Each number is 128 + 32 x the weight over its row's rms, rounded and kept within 0 to 255. Layers, rows and columns count from 0. Numbers have three digits each. The size before them is the row's rms in percent of the matrix's.

# v: layer 5 attention value, 96x128, rms 0.114, rows 94-95, columns 0-127
# o: layer 5 attention output (transposed), 96x128, rms 0.114, rows 94-95, columns 0-127
# gate: layer 5 MLP gate, 320x128, rms 0.123, rows 0-33, columns 0-127
# up: layer 5 MLP up, 320x128, rms 0.116, rows 0-33, columns 0-127
# down: layer 5 MLP down (transposed), 320x128, rms 0.112, rows 0-32, columns 0-127
v94 089:144134125145115153210149126099140095135101091146094105131123089136118146155128143108137150111175134143159118121190198122157070106146170063088100166107151162148209116190106099121180110179116061133137097126191146167151210124120090171089126073137118164089074086126151164118132121125150151120128145130118165106132118093154164162139102151152131163083185143114152129094139189155199137112114
o94 088:131127094178164153077104084115149122097149115096141145124115192098118109106184205123099161092136084062157055191159107125131149107143156106147116103150129188081111080085121109168096116084164166104151101127157120091195080169180090123085122145110124099154141173085148166118166089101173139138100142098139136135114126156160169161145102116162101179102073129165079155141125121079091099110134
v95 096:169107079133118079121106115142147166119095212083116079124152127164113111081111100120223116150152090117136124139120098119064085163140196176167139175166119157092112116117172064130127157125153174126112135066066087159155074130140138134095074111125116171066125139136101132167121117146153089154135157057124132150114162193071190129122114147145154113137134116116097158131091092106142143144117
o95 094:167129143087160095160154203146145138166109119187123087176179181160162121122155120156144090135106096135179173113132114123103169090179089142100172120063084110120134116112118176165169135143114143099123158114116113153087094097157089121183065135136148184165110061151162135146082078121147117058138154132163185132102128126091142098140138152117069102114144203118108119103100131108128163166068
gate0 094:159144096094084140117161122160131149127115095157137076137150095091125172105182131144084104097154131123150124129127091148129143084136150099158132141137065111127146165140064190113121116106147141158150154162115112153109129169100133103146137146170114151150065144197118147171110082172098060102153202149123220167079127123121152118186149167071164102126140163080064121111119164116062070169122
up0 101:110133142108146164108156124142086107150091156166089065152128124145095126149103078092102112127104186137100110084190103099156137087162171154138144165117169073094196173061139121178119145125129163114127138145132112130101145161145138171087142090193192131154124103101118114225134158105137086118130146098133106088138103082149134151104096144112125141152091201150123111077174111138035120161158
down0 100:102147119110195162176120140125172113100126146165130152032132129175110119118155118168093142105116165103086080194134116147160096172064109130157107126097104110172171064120126126117107117134129103161147058107081115125148151045135096121086129108081146156086129117088122142164117164118119114191129134141111115144108185133053107157124164083065135124146150127109120195167171137153151116160185
gate1 102:124140177160089124104174188144121122164100122122096150140124169127086160141153188167101141183115112079104129066121123110099168111162097142117085100172130109086140097141084180068083142178086162139136112122191116063130082103135096099113083080099138108113148122135167133092202133141126157123143108175146145128192150094194075121106073146105113107150145122143066195109110110166117136125091
up1 103:162142090126155176149143167178098177088071133105112181072131117113121138099104200074176062105107137149046136097125116119149146148128159108115140207157100148117137105128087124128142165092176111130116099123159156109130132131145166107114140140167094186080117087105068134128102163061139166133109100144096121096176128093213144114103130133116051107117150111115127133113153150129155101055162
down1 103:158163150090102110190155047133109153159113197145090132153128104191104175159115130135147136158168132126143147177190112166155121077111118126141148180116107109149157177153136089125152129110100170179160079068145116144105128087124124154120188148118142132159077137191129126139196119190176135092071125138128099143102134146106168091089060168162091130203134142160125158086149122161136121136136
gate2 111:115085121181130111153132182179110121125081107141121129144133095139133124070090053125059101124180107089107118157108124122085146132155123186143094144150124119105133052088154102120159185168132125111096132170140116205149144182102116127147165075078102138139143163084107130140202176158123146104112073115085143147162111110153119175108177126113092189176091143119142087104155131130073081089162
up2 108:122175101111176155077178197096072114145085149138161162091127101131084098150129156135158156074126146169203115101085141136092164112100094151103134117134162102141150073141181106132090090136159124153119130109133110030118090097166149084143136153068118138143126184159161136108151104104094122137113183074158172090138173167107079084148140139154138146120140139112135055137096142128125166122198
down2 103:128154112096160124129133205143139053107126146095194178117158163136112137204128115084118083093103104174179118131132213111134112092178161205150169116210130119137148144162144114131128103132152147114111118161085129140141120155084122118113115085092098131167150156123044133165080137137127105157135133109114117149144144163127090090107088181094079137124143127150173096152134169054127069149141
gate3 101:134103137146139154107122087183138119126140096105131120165156144125097123173223107063061146148130135136125163155132063140131146139144074134123114121157072108141123058124086104123188107116147097122155093109173142082127125205121139099199128135156097094107156134126180154085118142097101178099139105107151112153198086131098100143125092090117124127105196133093144106136204137089119058080156
up3 105:136095113145133196111070112163110120118146192097120175135135170098141196136091188175153170200136149161168136128064114132150143132142158125138088169126110085115130104117089139123097115102079134148171071089121147137143111137139171081121123104160169139076172131165125050092144121114147185169174139148116104141062114142166114152124083106114142109192171123092162111112150106091107096176068
down3 105:167070081125146083130117136167125095176136153155149137139101085153117098114078178172140130154163136160108158162150131142151151110120106138145166114145146133120105136164155118110169104159152146188204150126105119098122129140081097201143095093190104154171091142116067082140122090059183132133170115092122133119070099173100113140126134199145122150148095101173123088111055064163147159124068
gate4 102:096117077148059096093131142115127159141154032174158161097158105139105142127128117114109162098116164134150147081149173098113142143116161086081104090133182086080127149158109143165127120115135132126082138068070146151089107168100118145112139139090076081155137178132106138110201162148164092146134142131112082165136095105140100099134120149121050180131136066060078131141176193140130153135155
up4 097:184113087103165128195148141051123133108137111087186128129103124103131211166071102105128153108087122144082166105138131110119121177090158122104084178169142093062127144140136140070112159195133120096148116118180120120061123155084126133207064198112165133095135114143139146136110138095132162181139078133136150130173162113059096104131121093126140141141142130153125113071115147118161090131136
down4 098:113162113181136181146170133064161144081141156143174154098120153154121129112125101186114110104114138114064145153117144123089108170139188187132149167138143118123122122139147042144173149112136124157164117111106171131128131136160181126129106140078187151178145105090108140106131056046199158183129097124136097151154101130114205155108130162155072106111114113142072153139100146194146158120168
gate5 093:111067121147131178129134167085120137122104149160105210123080120122104183126137106122148104151091147115147053101164153129066130116186140096157153102152151137130121112116134165083147141180144202108163182104112122076142193145126144167142137090073083103145095146082081093158125127099130091112120154151161059175112113097102100113068128104158151145139107131212129096079086094077127127109122
up5 095:126128153219131081164103115115157086164131133126147142100138177106214091128119154068134085074071162113106141127077116123149180165126150182175120135105154160188129066130089094142089139078154108191161109177131158150154132122094089152122154175161186053141128134162121115140135184130168084122110134133103113156131123160121089118138035168162151155103139149109129132126107117111104118130111
down5 093:129170110147121102130141147186145146111117085124140080109134125189088086121129134168069124146238135114127193211132073134152064206105147116101137135102137124144149117154129115141103120133153142108110077145131185141106102170182103133157140170161159185087138178160152151139094138105098144121111150134126194125159126148135163158200195107115105070130157093140114181144136164161125118138127
gate6 103:184149070117167104087150163101114174159187122104155144122128099108088163105143097129174174157149161109110096146135101196117193116100092134134102184118118107109177104110106136130190104176168189111125109172087180104134131137178098131173154131167141075157130118090089089142184116128106155055134190157092113106124097090178125126121136097077154133162142147128078121134186119144075110116155
up6 095:042138138143161162121080188096175091115100077091120107029135129130156101138148105121103140108144090187118106142088169087106067125166082126163094146187097114125078142117134123067104153143089120154122138131140104157119154138118118129120144141101104174120124107093180101112157130076143075231109100156113076137119183113163140107173132180117120121162170124121128084145130141127112179124181
down6 097:118161128132182156141125157038151104134151098117134132139144110127140165105186136152130119146114155132140207172055120131143147142166114162088127165126147154115138147142146140097159128148111120190051110135069132139096144160151115166146086162156179137137100176137089117080142144064133151052109137146080129150075175167157121084111164185125138152077117130166072187152122192152097091141101
gate7 099:076148131116167121146174125145117125146165098142123096144154127129184129121150162142133131126182118135179132124165109133098150171136058059114098156171169149103139138158071097131115149128105113101102203147185110156093098153159092107194169176057069127150095135096121192075137173121136182115133115124130104181132160142111193082161141090106131088101114155112103132147193195161095153127116
up7 099:167155175164140136061100094144155139151155108118152133229137097195109087168175128155131130131123100128133162063120149135085131148113184109106104153114060066105098114119089109170113056140158095153130093116159096124140138094130113156093091065144113058151145058146163120145157109175140153133171140134091075139117134091129080093109106133122150129131193110115089132145166177161098112118159
down7 101:129124084112172123125102137113173107124127109114073131056134127103120124105141120146099059098167136104140122087129121090145066104114147148121141135118156131117101145085125106133106077090189142087071158095110159134125185103145128098154065048172119093122120154061162112154179109080151077079149152193088142138149142119132121127143125129150102145126117108099091203182210102203093094133119
gate8 106:116111135173100116094131149126125184079178164140185137126146138143117115083126081104131138122116159103141136050098105086125105090169117159139123132156110077131170092111127211106186156126150147122099098164112189157106135155118172082103064058098151131196093119119107120168128151143143096135147178129082143123096067115131193113108133076113128058137115141134124154158217139161108164128168
up8 104:156156127100139125141153140065112195063141159124209106185118155056096142096107152106143177053137113139164118114143191127108171116089091143126095124170111101135114101107107179166137148034099120144120135147135112154124148166127099107165137109128171150099100114095086123170117137137115116082120078117129199149075130161151129148121110098132178137111078131144097105154158162179143113149039
down8 106:190150142083096150129145109153180098091147122147161196117108172102174116127122113119125149140069117121146124099178148111090120128118051191144120130078113115123115146095122170110164140147087135147164166094135088141134166170132138107097155076182088119146199156129159135170159100179091091125158165111102103090078200093130161139130111075138102094172213160124131132162168136140088136130068
gate9 094:175198148106109150143154123185102121169117187090110134098097137075111220089064152138163150114115159120115145136186095173171099163117100147128138097169177107125158141125116152171156121152124179108103094146184156104139144129161123130125111083115174143107152147143110132112116174174155141180124081096186099055119108129104117101115099092122131126089101147170168139161195160154043106120113
up9 093:101122161129105127117194125122098108147146075156154122118141124154118095056094121120130136207072194130113087137110151119093157042145107130092069073141115128171101101181120123159106139130180131108132138074156153191085125141114166134107115061147104116141127075145133084150101144153145182119170110135095144078145094165128085191088121170116130068110165127147133142100067155175139085116097
down9 096:091139139154042110196093194135055182106114185148172117100126091170102132107175179091111166137140130216120120150153071123139089093095135136113103092144098169154119131046130113199117151159099133179102132092095126096092103157128108106147076164163112130117105151185185143129119121107122162170117125094135158160128145152124167144140119108092130103103099131111091099141116128117196128166125
gate10 102:152143098130133062158127134138135204090160080151184096120081091102135126098113198112081137097151083102108121105107118126112122090144091099167167124147154107097160160231129218081096174132093103095072110159098136089127148142147120153135128138115133113110107146093124195168105141159099157171124124136175095122108088154116132153081161183116089100145129169088067133136129148125146151116193
up10 104:030119128070138078132204162107167074150067100136172164108156103080137114105096140118105141144154137110098122102100145196093126139105123157110154050185118151131091152147173154122124130120157076157116178122094120136153090131128118128163151139135175154066141178068087127062145149110128145147123136209126122128188163144120098117128097136141094120143152194134142118113153132101193109128158
down10 103:157136123120098120141171139062151111128160088043114076123133118178182135102185166165093123100145116165106109144120115149141130146084127189135082036121140158174112178135150136138119133154169111133127101160103129134113145096193116150159092222191180154094161119094155161076154149173121137093167133118125098122117154111138177096122161091104083121080082124114135125101154100099151092181143
gate11 101:154099139172090149095122087109174141118119119146143106150130139120176085190142032072069144077178156125158120164110103134119160138113146156140172120096133104143134125048139110124157103155178142170116088122181158110159101123143092112150089124147076114216191166154145149109175150099103136172178157139105172182155132097150117155097135127115068111115168125165122100158174130106151132189116
up11 109:112179138112105140083148125156164148148125156098101100138115145124128124119112136148158113118177101077159177163136135117114074174073150147103142140083064093118153107184120117083074127131115014162154095181083101090138160108092137153100127112107064092142075069133153070144146105153159144151121122174100051117140144110128104099110132082159063109176149099130142134097127082169160121106170
down11 107:084176139058163083120108166087130149158161087128145107158154150151015140090193180146189104094187089160131151149120166162140147114139146129148150117130183109201141176160144108111107126136148151083116159056136173166150087120114132125128142084125153162164139131188125142161109100106108099119171121053121113134105082127125133107120105154137140103089079078150129113152103124116138108195118
gate12 097:106098118163157117108111160076171158124163126138145107126141109172148116154159155168126169084125146069221130147100115136083088170112146136105148091126134126130120120125112145084144115164172166138081116139148064164164127131154135189076084168160080145139086122140110117137145126169105151134091115126147125149091108114068184112143109127112046110083181066085087189135160226119149160120151
up12 102:180135089186106224110081122125189098129097114140140131107135120124079130141141147041136090100127141136096155137088100112161121048155089098151146132107102148125184121135091080134090160138115227089157126171111121123128115128137163153149135087136157098142155167101138138167078148152120105042088096130106140101101130071172089120131105131074161106103146192136107145072125119108103108136115
down12 100:159127124150136123144127146101149108121106104145092146104227159156130141167189128099133177092119096076156147149160089114147087118106062121161152127100068153138125128131119098084172096129111124122163083172122070165107126118131104122111160093114171158128111181088154089093166156123146074110091097119116134136117090097172201117169126146097084058087106166126140162108140217193082122163143
gate13 103:152117112145132111139134148117172166104188139114096143101105135153103099083172151110165152122146141074085195141140160156113130119155148129088116147141121140080135148092179213142142159139134152168084097139130197124156130096086147165112128102122096106123141199077101149143144110101170189132131127177064076153149137121200196132087140185094155109107133149140136169040139084132078106147096
up13 099:029130142053134126084120102144110091158138137150105150117153131184107166198111120098119112202169115146106150116163095090130092141131087141116176119177167102096142104139173164158140130123167123098139089147088103087120161118116091073163135101181108104154169113043144131085093131101161176183105166088101096176158082161151133133105112132149126180117118191109153122130107140095161084125138
down13 098:141145040150159102133128179154119059062138132152135093129140169116114100119097128130051118119160121203114126125176132079161108114138143119110114058156117116154203115121048104117110146113150110098136096165105156137116110173131109141119120147136095119170111179146135179098013103157119157085144125116131134103115078160105162180096106164112084107104152105155113124093143064131149102098127
gate14 097:154115130129105112122160098100131171165182088065135117102106098129146158154097107112083118189133135109073110114188143133143143119149087148103114153146156156156095130209147145128160102121145135187101133107113095052153142155189128122162116151182090123158150169121083113121224180123175097127196095104105087093142131119163113113140082127163142115129082094150111199046107146100143120130165
up14 109:125122160103175143154111060130146102167105147132094093171118117110207111187107129122208182157155126129140132208083140090168149183100164164176144043122129190140117123097081144128096157128160135122128122087141134127167113097104135116128126075127084160181099127151143145172088133105136150135116071182123092123170062179094134150094087160097161121085094181153155114108123107127127129113140
down14 103:107122136200129146081136152154131113162148080067194047128127095098178076160122119110129056133119151074117093055192135106127148114166139132122162115101158115127126047126158159135106093123132137085114174150084087132124154133170071077138097096113144111115173129183119124201108113099115123162214132112125086137155145124132102084129128158144156148121114109170109102095156137150177107095122
gate15 109:078121185142105181108113122102133155116120084113162071101135108137126135153197150123129078106096137092126143124051148140078125167191101167101149101144119179122093105136154162119099140115091108145135065096136102157125137144140092112135106131164051181126133150161173178101152125064188135183126137150100146104097124130115164182097093117126107090060103108140117132179164161206088106178100
up15 105:087124130124122108130125105127187153103135158162101191125118157199073066117145133141105168108132147171108114134120090155197165092132051115145145090131155106160145178181172083120087126139059121074147137154113113168169143142122192055138110159141132147119178152063160158155145115105160116117102142163128150123143172158136151142085125114143097117089078204094178133148084091082153126131123
down15 105:108171125071124154073094105172116088141073122119125173177041135134144075145110143140156117117128110114114067168135145159137096093148133075074128127066075100105132105089085125136198075116104115209171149092094107154133121120081119103144124147092164061078104118128126109109102111152119142122146096159105142154137109099058137137147136130165132068158165138087086154143137058165162154135113
gate16 099:155144163134115153072082165188175196099126048132125099147156121141118134132193106109121113115149164151198153159075130153148138095118081085148095143114099098099119139116172149084139126158110196103076150143165185153165119163147061116144126142167054145174109126157136130167121110115135105088118179142144136134108144134115148150132127157090079088112169180129061107170138178073113095158140
up16 105:137151093100150158126200168126011090175091140119155145106118141147091136147106139155120173121123107139107116128157089129135156174138212118078073130128155138129096139172119144181117128093142031109153077144135132067057113112134154157192177101083136105119136137133105143151142165117136095188118124127158128181181165176145160097138161115081143129159137098147114163114099147142135165104106
down16 101:135116121112162096114174195156113112171114079142122083131173155136071117207137152173098170116190101116150101163144104149138086116121115134107143129109132177177186108140112151132166128148138124175110027135157092110158090131136117093187114111167120160156134130114104155128111203108127078183108168052149158101154118175128132140125155177117116065115142098150087162115203094135108124127102
gate17 098:109114156166082178082137189146119128141100144168111083137132101127079145143182166176078162134152174129168107122156058115163120120247082098131132150123142088102146093157135167130126102133128125111087086145181112121182090106139152098109112148135122145113174137134125095122145155121151111138141108166105125125135129145182026145100112165052148113150149148177173195110082135176137146139120
up17 102:147151131119142123191186148131129178062150138094125082177141056191109172093157155162049148102110067168147111129135070112136150133181120171112082180161193108168149085159083102132135103142147142142115104151113148146133132146110207128132125120102121067157135127109132082148094121130119159101124111171046164132117131159154113128147211115137133109128101138134135121121124115115155072166068
down17 101:139066088124108146163125117220129096117176099114122165122105051147096086081154101127174105140104094165095146199159164153148143134125153106151126128128123167172100136101120193122071126112100173166151090108128189148147180090156170197076093148068150140159112119115135151160086129144174154136133147154123152075100127205064165141163146105111103111108147091138112109146129111109107103142092
gate18 100:088136100125138084121154113111087163119103122125117105154080128139192130110106129203107113221180085104129140090119139113063120077128065171091140143143101115119144121136114132116117178137102161136120117175142139048144159120160072072142149167065131116127105148195081087111107114172137145119172141150103147150138134091097163142056113082134125124158108207151088158166093083119080140127112
up18 098:168139137145121087162072140126146115162080149140145156113169140082178092136121129174136112129069164146091099126164146126089115162144156086172142074158146126087132117201190165124153124139131149094129119127145069140152094096138133112137151090174086134127092112096174091165136105095151134074109098123150046106169091115204141146149100140167153110105167110151192153052138198161106096171112
down18 098:132156174187105109130105089110091145146204178108214115155096130167103112156135163179129120199130123143097123151133157124103161090171128079057105132205151169151158176140199173146139133150145193100150178119122098096139200138134089167089109127139080145143111092095095088164095147091096139129131071149128123110129103159131111145102144106097115127114155122120077099125171123160091092154136
gate19 101:154118068159133119095108133118103178121160136073131163136130097141099152150145160138110084159177115071122222136140146088136160125126151162127115192132156100150156108115132116143184099159149093142134146173140097101104039122145079109177099060085133154167138134140098153199065149106149137086143075126134103142123117147173143116119166154137145110066087053135109148143137153106054081118106
up19 100:168125141160082095204178125116115128145095068090175139131107110151131082147158178120149145120065126117115123125120126142100087081045118145163178137153115176131091129164145103144143135138130183157165126103153054142135112125092129144132155138173078099070062126141111108204172137075103175135085169105141140129087123113115070123165153124122133156160133135124066117067153187161083133102130
down19 102:127177113162151123112115173159115183122160121097131098183174149136133170154127102084042119123169064098106138132122231057107134135205126126127101140181129062121141171136157165163090130109154129099113143047141135142097144149142124146071127128115106087172100173100147141101102139101156114166103069105175102123150088144088160073119137074116108106149116149107178138126137121128121127141075
gate20 101:137120144127164146124127172157123104138095121106124152118090172104151163108138146166115146090166132083097078139133103115094120110124124061132115112136130084128160149160144143116110118102110155172093172222152088082208092188124145123166148171055110131137167208113075154150122154107120135184113148118109108165185103069139088097151113093129160163126094131163110180143221126082169111106116
up20 103:154113092108146088177082062096106152104070194152145154106105119094140166151073101081126118147093084117139176080105114122145117133180099208172135127165133143166194120137093149123121163165117117131138107080102150168100180118141163120130078112127168128099081084103134178090150127181132168115122123159154118120132142099120130117077119103117186064112164101104136079128158080170189079167136
down20 104:164120084118108143081143109137065141109130124148171078131087147174122105137138109105186144104141100105133148116141115112157101100123109125182171078122150122110170147151118181086033113129144148088121169118135123119151137207131117109109120155121148188118118152104123143054149118093097158085194116192109147132141095161154123115128082143111153124040072133085152127087198103080116147206142
gate21 094:150124166132098115126097116135119135202108114184112134200058130142133154140161084150137088113139127134076096059080128172161144153107092166140090110136122148206103109110188127120195132157186127159125105158093205122104140151134074158185145078120127133118072141101145093128123159075174146152170113115135099160137133109084133132107112092061100130092139129172143121143136136137107051083089
up21 090:098159124138112089124132127112055167096166155150112097184154139115160079143156134096096162097123120179127157078051089082171124101175087162137129143110139190164140147123129119158181184140181174157121138115094122115099100132149174187177139111140058135163124149133123120072098113099168102166136173163142102165177125088111144160114141081128103111076169122172084120096124145136127041148126
down21 090:140141152152103156145134131061134120168107115082077178139160159135133158159102158122183132150120146111064145149150178203131090106093126162149111157140059102139148134148101076078108074136116081145103150104158133112136178133098134175036169104095139081089136123108120082166122135100141160074167114162151167133142185136122088145081155084140079161146138155134114102151163139058092164145177
gate22 090:121152120179128119148075165152105113110109157096114127178114122085141132131099151111132086147109214140157092082146151077126082156129161112158115100156131107140101078140114160125135226141095170127129109175165048130129095157094098080121139110146114194104108106136077141153127109120124099132123104148150088148135130084152066175132166054052112151143170172152109136116131167184092170102072
up22 094:156152103156157160104123178104045168102143096131113142131156112198125129188143154170188056109074120103137147081144127127130118093112140161104129140116172074130096081149112047126132134134138124122093104145145128101136188107114096137157111153101066134120067141101087141195109076170125190132113111125086135145093134127132086082188138103113155112158087131078188147110158116131183156125176
down22 092:112162155175122090127110174088127131083146112096124118136116178111143110148076067093144110158152152198116173183091196115144175135110109133120113170128130098143187150164147135077180121089136148088170146099105092146117059133137099135169087135107132137167220081054084125116134133111100135136099087153112134120134074138111126125161173117151121102107085113177105178147148123173168130191078
gate23 099:153163118111119148173134123196117158164116135147133054117121130133165140099164140175137178104156054129156134120055094164126141005132125103143167114133086113113140086108114147108155116174120109124131078175141121145098170123099139073095094057170147133149049137128115114185110096085130143118129107163107171187118139106107105124108115098066107084108118163113109087148164143123117136085173
up23 096:161126201194118164125133137124091155156156202096107143159126163130102105117111097149172086157052154062085119082162139105177137169102101155103105132114152181207096136114148171126150154161159081135099160177150049125147099117165132121116176103138168133127090100132125091152157112186100080138147122088080101180146111163137113147132076129089105092126133113124115089117116126112111151076174
down23 097:162106112132059144130083091102115113117213160123136119198083156129146152111091141161128078154158198121143149132145158067131130128097152120075131101059145055167110159120112084129144147124158113176142121103155129160135131085189194126162105188116128100122143163112099184094147135157115168155140110110185166112119159158117186134123140126204096178096119120130096123083112101116145165158177
gate24 086:127135109103109104193100127125158108182115176246155097176134066093165087158169142178120152123152155093125119147109150154129092112160176142159155115128126171128143113107052115163094173195121153125129125128173120146166103117118159149111085088160139093167124088142063167143120108081163145082139174110137150211095163142153136169108118137095128070095173102110081137113143131107126135143155
up24 096:128137128126155182093127163110137140106092122138146101119127189158142164113140108118139135166106137120157154101114161130100133137138062150084139118101089101115176101148192097132117088110126089073098110110001000167084119149159106150153155141070135144038127142131138093071162140130102090112108117165092153110129071110115160177096139126078103138127129109098092132138134156139128114100114
down24 097:097147160130147101140143135156137085103118167140196096178090067089157111111207134146172119104160165090178123104087146140091131180152154145077180102100150122149113142169104114157051117188147111202129143143076077143156141174140109159120089135081156147156138146123063090121152143085149122101120164103102142181075123155140125150121108155098126092066150127152093121133093149110077125082176
gate25 109:152153146120153163119169140163109165131153122164101138141138114144119119152148073079060179129139121116137157078087110125085113115166135148062102201177141076171130120181165174071143184146126168092093095115178142087167101169150164141149149061110138170125102166127160127102125098156139157134153115118072162104081161176160172178098127115088134120123122166101092154103186157137131059114163
up25 101:155126124075171123124162128133099160061150102117135092120163099162124079162119185057155158093171072149194137109122112153183114135106161086137175158162046134129159128111160148084079169135131122132138072117179103096153129154146117141131166125142127180074101104124162142125091138064148102095230136100127133120103159161142162104157142176110115106136146171082091114141122175161134163155153
down25 103:159141083122100120179134151126097072152073071109122112162162147128102045130119170172146085129132100145168186134149128083170102185110125133153125135143146129184193119103150070170108111089129162171177119152144150154144117045115119143157149159131123130176162050128150106145098086091133092082151169144090130112058119118153153099166116181168136126108175126087107169178109115097127109116145
gate26 102:077093148186149094107108127143133117166132092150113102080080135099121144106114098159095067123138081113110130098116122092078160075132136114068136066158133139114125123133061124123160181101224152133133084092128127083122103199116077096111167146125148105152108143165097130102164157154117129135120134155173129125186107190125090126111059123130138076100209163120105120077168160157133068119122
up26 096:188159141089119141088105093122096116158128122168042099096099090127093137076180102156156086154159157104146042096113070057130142150119133149119157141147163091154077204092169159142148170160174179135152104198076121112108141164147142112149125156184132085184079164134098138110092181123085090132106096103122088090139161099119160156122165121116141150130132151149146111118131151138135143139105
down26 098:183144108111119153157144174136120119096103163082064097097146144106170109169131121105156135168178093129190072109138101111175094106149126144127128125112141103120158180100162201103109117127156081193153160178178123156094178071148129158148159125140130097091192117083138125146199165151140117127121159190149197129178197105135154146133107137097135122139067123159104098117082119101110165158093
gate27 109:073109109158069118070141234136163093099104128167125154165110064112169153148119159066164106169148165049151102096086123104075092159137114080141072159155094117079134110125112134100137152146131122091119147134145205135116102171106100123167108145109090133129137184096139089149158181092160137126116122146100093137125141070153143112074153163153142189149134168114108135110154077152125165116146
up27 103:139184187184207109136178113145170159141159122149141117153080163071120091116150138134132135214143113114120132122141155110072134140172199163144126155129069153122122151161126119107169088128174101106160148093138098131122174144153169074075153121088144079191079109089119105166154097123131126112124137175068121101118133173183130140139124111138078112109166143201078145107131086151120161090109
down27 106:084165148088137107073159078164111143100120122164088155137135167099153173165077122115121103159085132128120072152127157139082157108128101026121141115165135165073134136105119128123150117106126116129059103156183147145131060105165166089126064143140146111117123147143109122147150126225127137156053167149123133128140068066147130102154170127117114087129150122123187096149106127123043133160150
gate28 097:143214112121170186094138239113094183106116141160126124144159102147074116133134141099109132127137089136147108098118135184120135134115111050116143074119103083115119110186083086086155123178144176073089167112149207101140200154110085098092125098098142149117149123091099150151151112130131123149160093132130140145155177093104148109136112086128118052097164118137131135138136110168092098158161
up28 100:153140126138176159126173168113152092104175130147158184147136096124157143150154130178113104086119119093149151126145153093080109120152104099141085125166117205067098117135163126146123205097165168105147070113146127150145101110148085131105084128120155131100153098223144196179130127219078109137144150156161104124138155155128168141184210157116126123116096086110104109104171144149127089117168
down28 101:133106125151170154144154135134101134144144116136099108144174143164105134118093127196139096107166090126110127189120141133111129119190208157155111162226057161084100141128152105129156111164118110131157078167124163119190063115107094132134157128169080118169166138115116095126079188146147109154113114110166143137117153177078181130178165220145094132161127106130112167121081138107149171146090
gate29 099:212173114169150112145075133173149138207090158162167107118139161120154149175149195113087152106142089113070096130147086142109122129113085074117158073156146149163174136151167109128160128140109130131105126139093102141138109149161096091187083072082148089079117152092168100123143165100148183092108115117137118118148099104146135118088117163153146094122169175122026139153106089116087092122137
up29 100:117099125133112116103152216111106142080109127103100180122101127100151135107137161119165202169139128097108149146157133101115124171117112157132169096133085122112152135143160211040087111197114070165073108159171099140119096096124134171126153129093083148162120129115093155139155111151132096166107114089178027139149163098139123092123185193140116100104098136110095120077102117119139103094167
down29 101:177144087157134151090134178101150156173134159150139087194133094166090102168103126102109168123124090093148102124129136145081106136178115147096196117104112107156170116086121169116125162154108115135123110104137171156106118074115146122149185102148116157103051196168187146154150089139131134086118090200075040094170128125100169119161120182166067070122113084142098126125138130126143137132151
gate30 099:133137086116119154182125146122103167127107115117134106118119124149159171118122156112118137135203081120146136113107128105172162143098110106117061132159146113124171075141136147053145043105143082105057087113070089095093159176127084097129062080092100111110125194170123107151103128164157170084088084148124112122190101102086148116108150080133099092190135096163125106163084135165116097123167
up30 100:137130122187177119131193167107151159092114125143178177129082079172122090111118160085156089136117096129164187158198136111171100117139197152197165064139145156117184119112112081167105140166127104158100138100149086097124109094138135129072158167108163108155168149150112090117132146135145182162133145129195095110128112132136080124136102101097139155144104115105155117044089067108084132102109
down30 099:095102124168069120097164141103124128152141096193144120091116127121142193144125064128062126185094106095162164120161194110117150132093151051085132094117117108112151149162118150112178118152157167155135096090103109130132115109133168139161124114163163199095145110111175174140118107108092086163137107154136114173132100192135099094102144139183097115100135070145099168133219104120148188172149
gate31 079:112079156140073085153146136137163119172129156174073142133128134198135116200136127144163079095105179128070149074139148070092114106200126118128118142030109169145093128136068151105149193097122124131170063146121145148136083122080147169114129100102074100109092130145142131096143147151160155162187144168154135121130122116121107094072091142078128114134158109103148094094139181160087139141122
up31 088:155092154115165122141076107141097130128102133171106217107049178127074130142119190134095179176151108101122112114196155131114158099130077075118090120134119122079115136117145166112147049127127086098055106138160120140124187159138138056114153170125142087125085108098171177121173124169144116131151162097131132131142147180165190142087104146110146099080129096143124122112120107116156123064113
down31 090:097066115111083136144191151129168124126147135136130150132102174173173125145152088115129034065100116101062151146098137108102163077138169122151152141142092134126111122144075149089148137118146172172217122100110106136073092043121163153062124153130101127130111133130116129074122157100098141136186151114115103111124124133132065077117077142077131088137153140105089129128141186100132064126168
gate32 097:151128127092135189096194102163103174106139117167155171127134100069098171132133155103072172151192121119106132058143105118152129151179116080072088112141074117127169118127163111134099132211146153111140141102128154073064180163133161093206129072111147145145123114083095142074175161147101152117099171093112150154144129099157141151102139094123075141132130094139100178151140146116098125076143
up32 102:103179079110093124136110045082113127074094036168063122142153071078066157130158144093090193178149111134064151125104146116151079135096120116146096103144109136129138122099111092137080121107157134150101047106101104122127101134116132153156135138149144094044153144150135109090127150167107181131099067153060083106138056142142145139135137113156139129105109095171126150131125143130143147110135
down32 099:124128069114081145114108106128136091151168138131123157141066165093100091157151152078134116149108112161113152090121113168167075137066134121131154169129138098122184169132098067146064086144101095144147086068067150141133109107122145129153079097115102108146219124113089144113123095137078144179157087178122038165126080117127113125119164151149146140039138095162168097131119111158119094119115
gate33 095:120087129116130129081127164194152121135062103103134136162097196079155108079201149143105117140158120146144151158133183153149139098107176170149188146076134108123069083159086108149107105132116084165096094168158139118154093130153095096118079143107152079165182138151103096107173133126153171122101146089137143137166092101077078132095088123167166128095172148060119143062153151118165145115090
up33 099:183142111168185101161149116061106114052117113139139169111094110163092118080093121114141129107120120130126105184106112110067160143096081165126117146191093095105169204119089117100128138146073170123118139041168130112093179166134129200101133146137132181141078127098106146140144091114083107111132147158146139115100138034116160097125129097105141177129108136105099095146120138196141135163100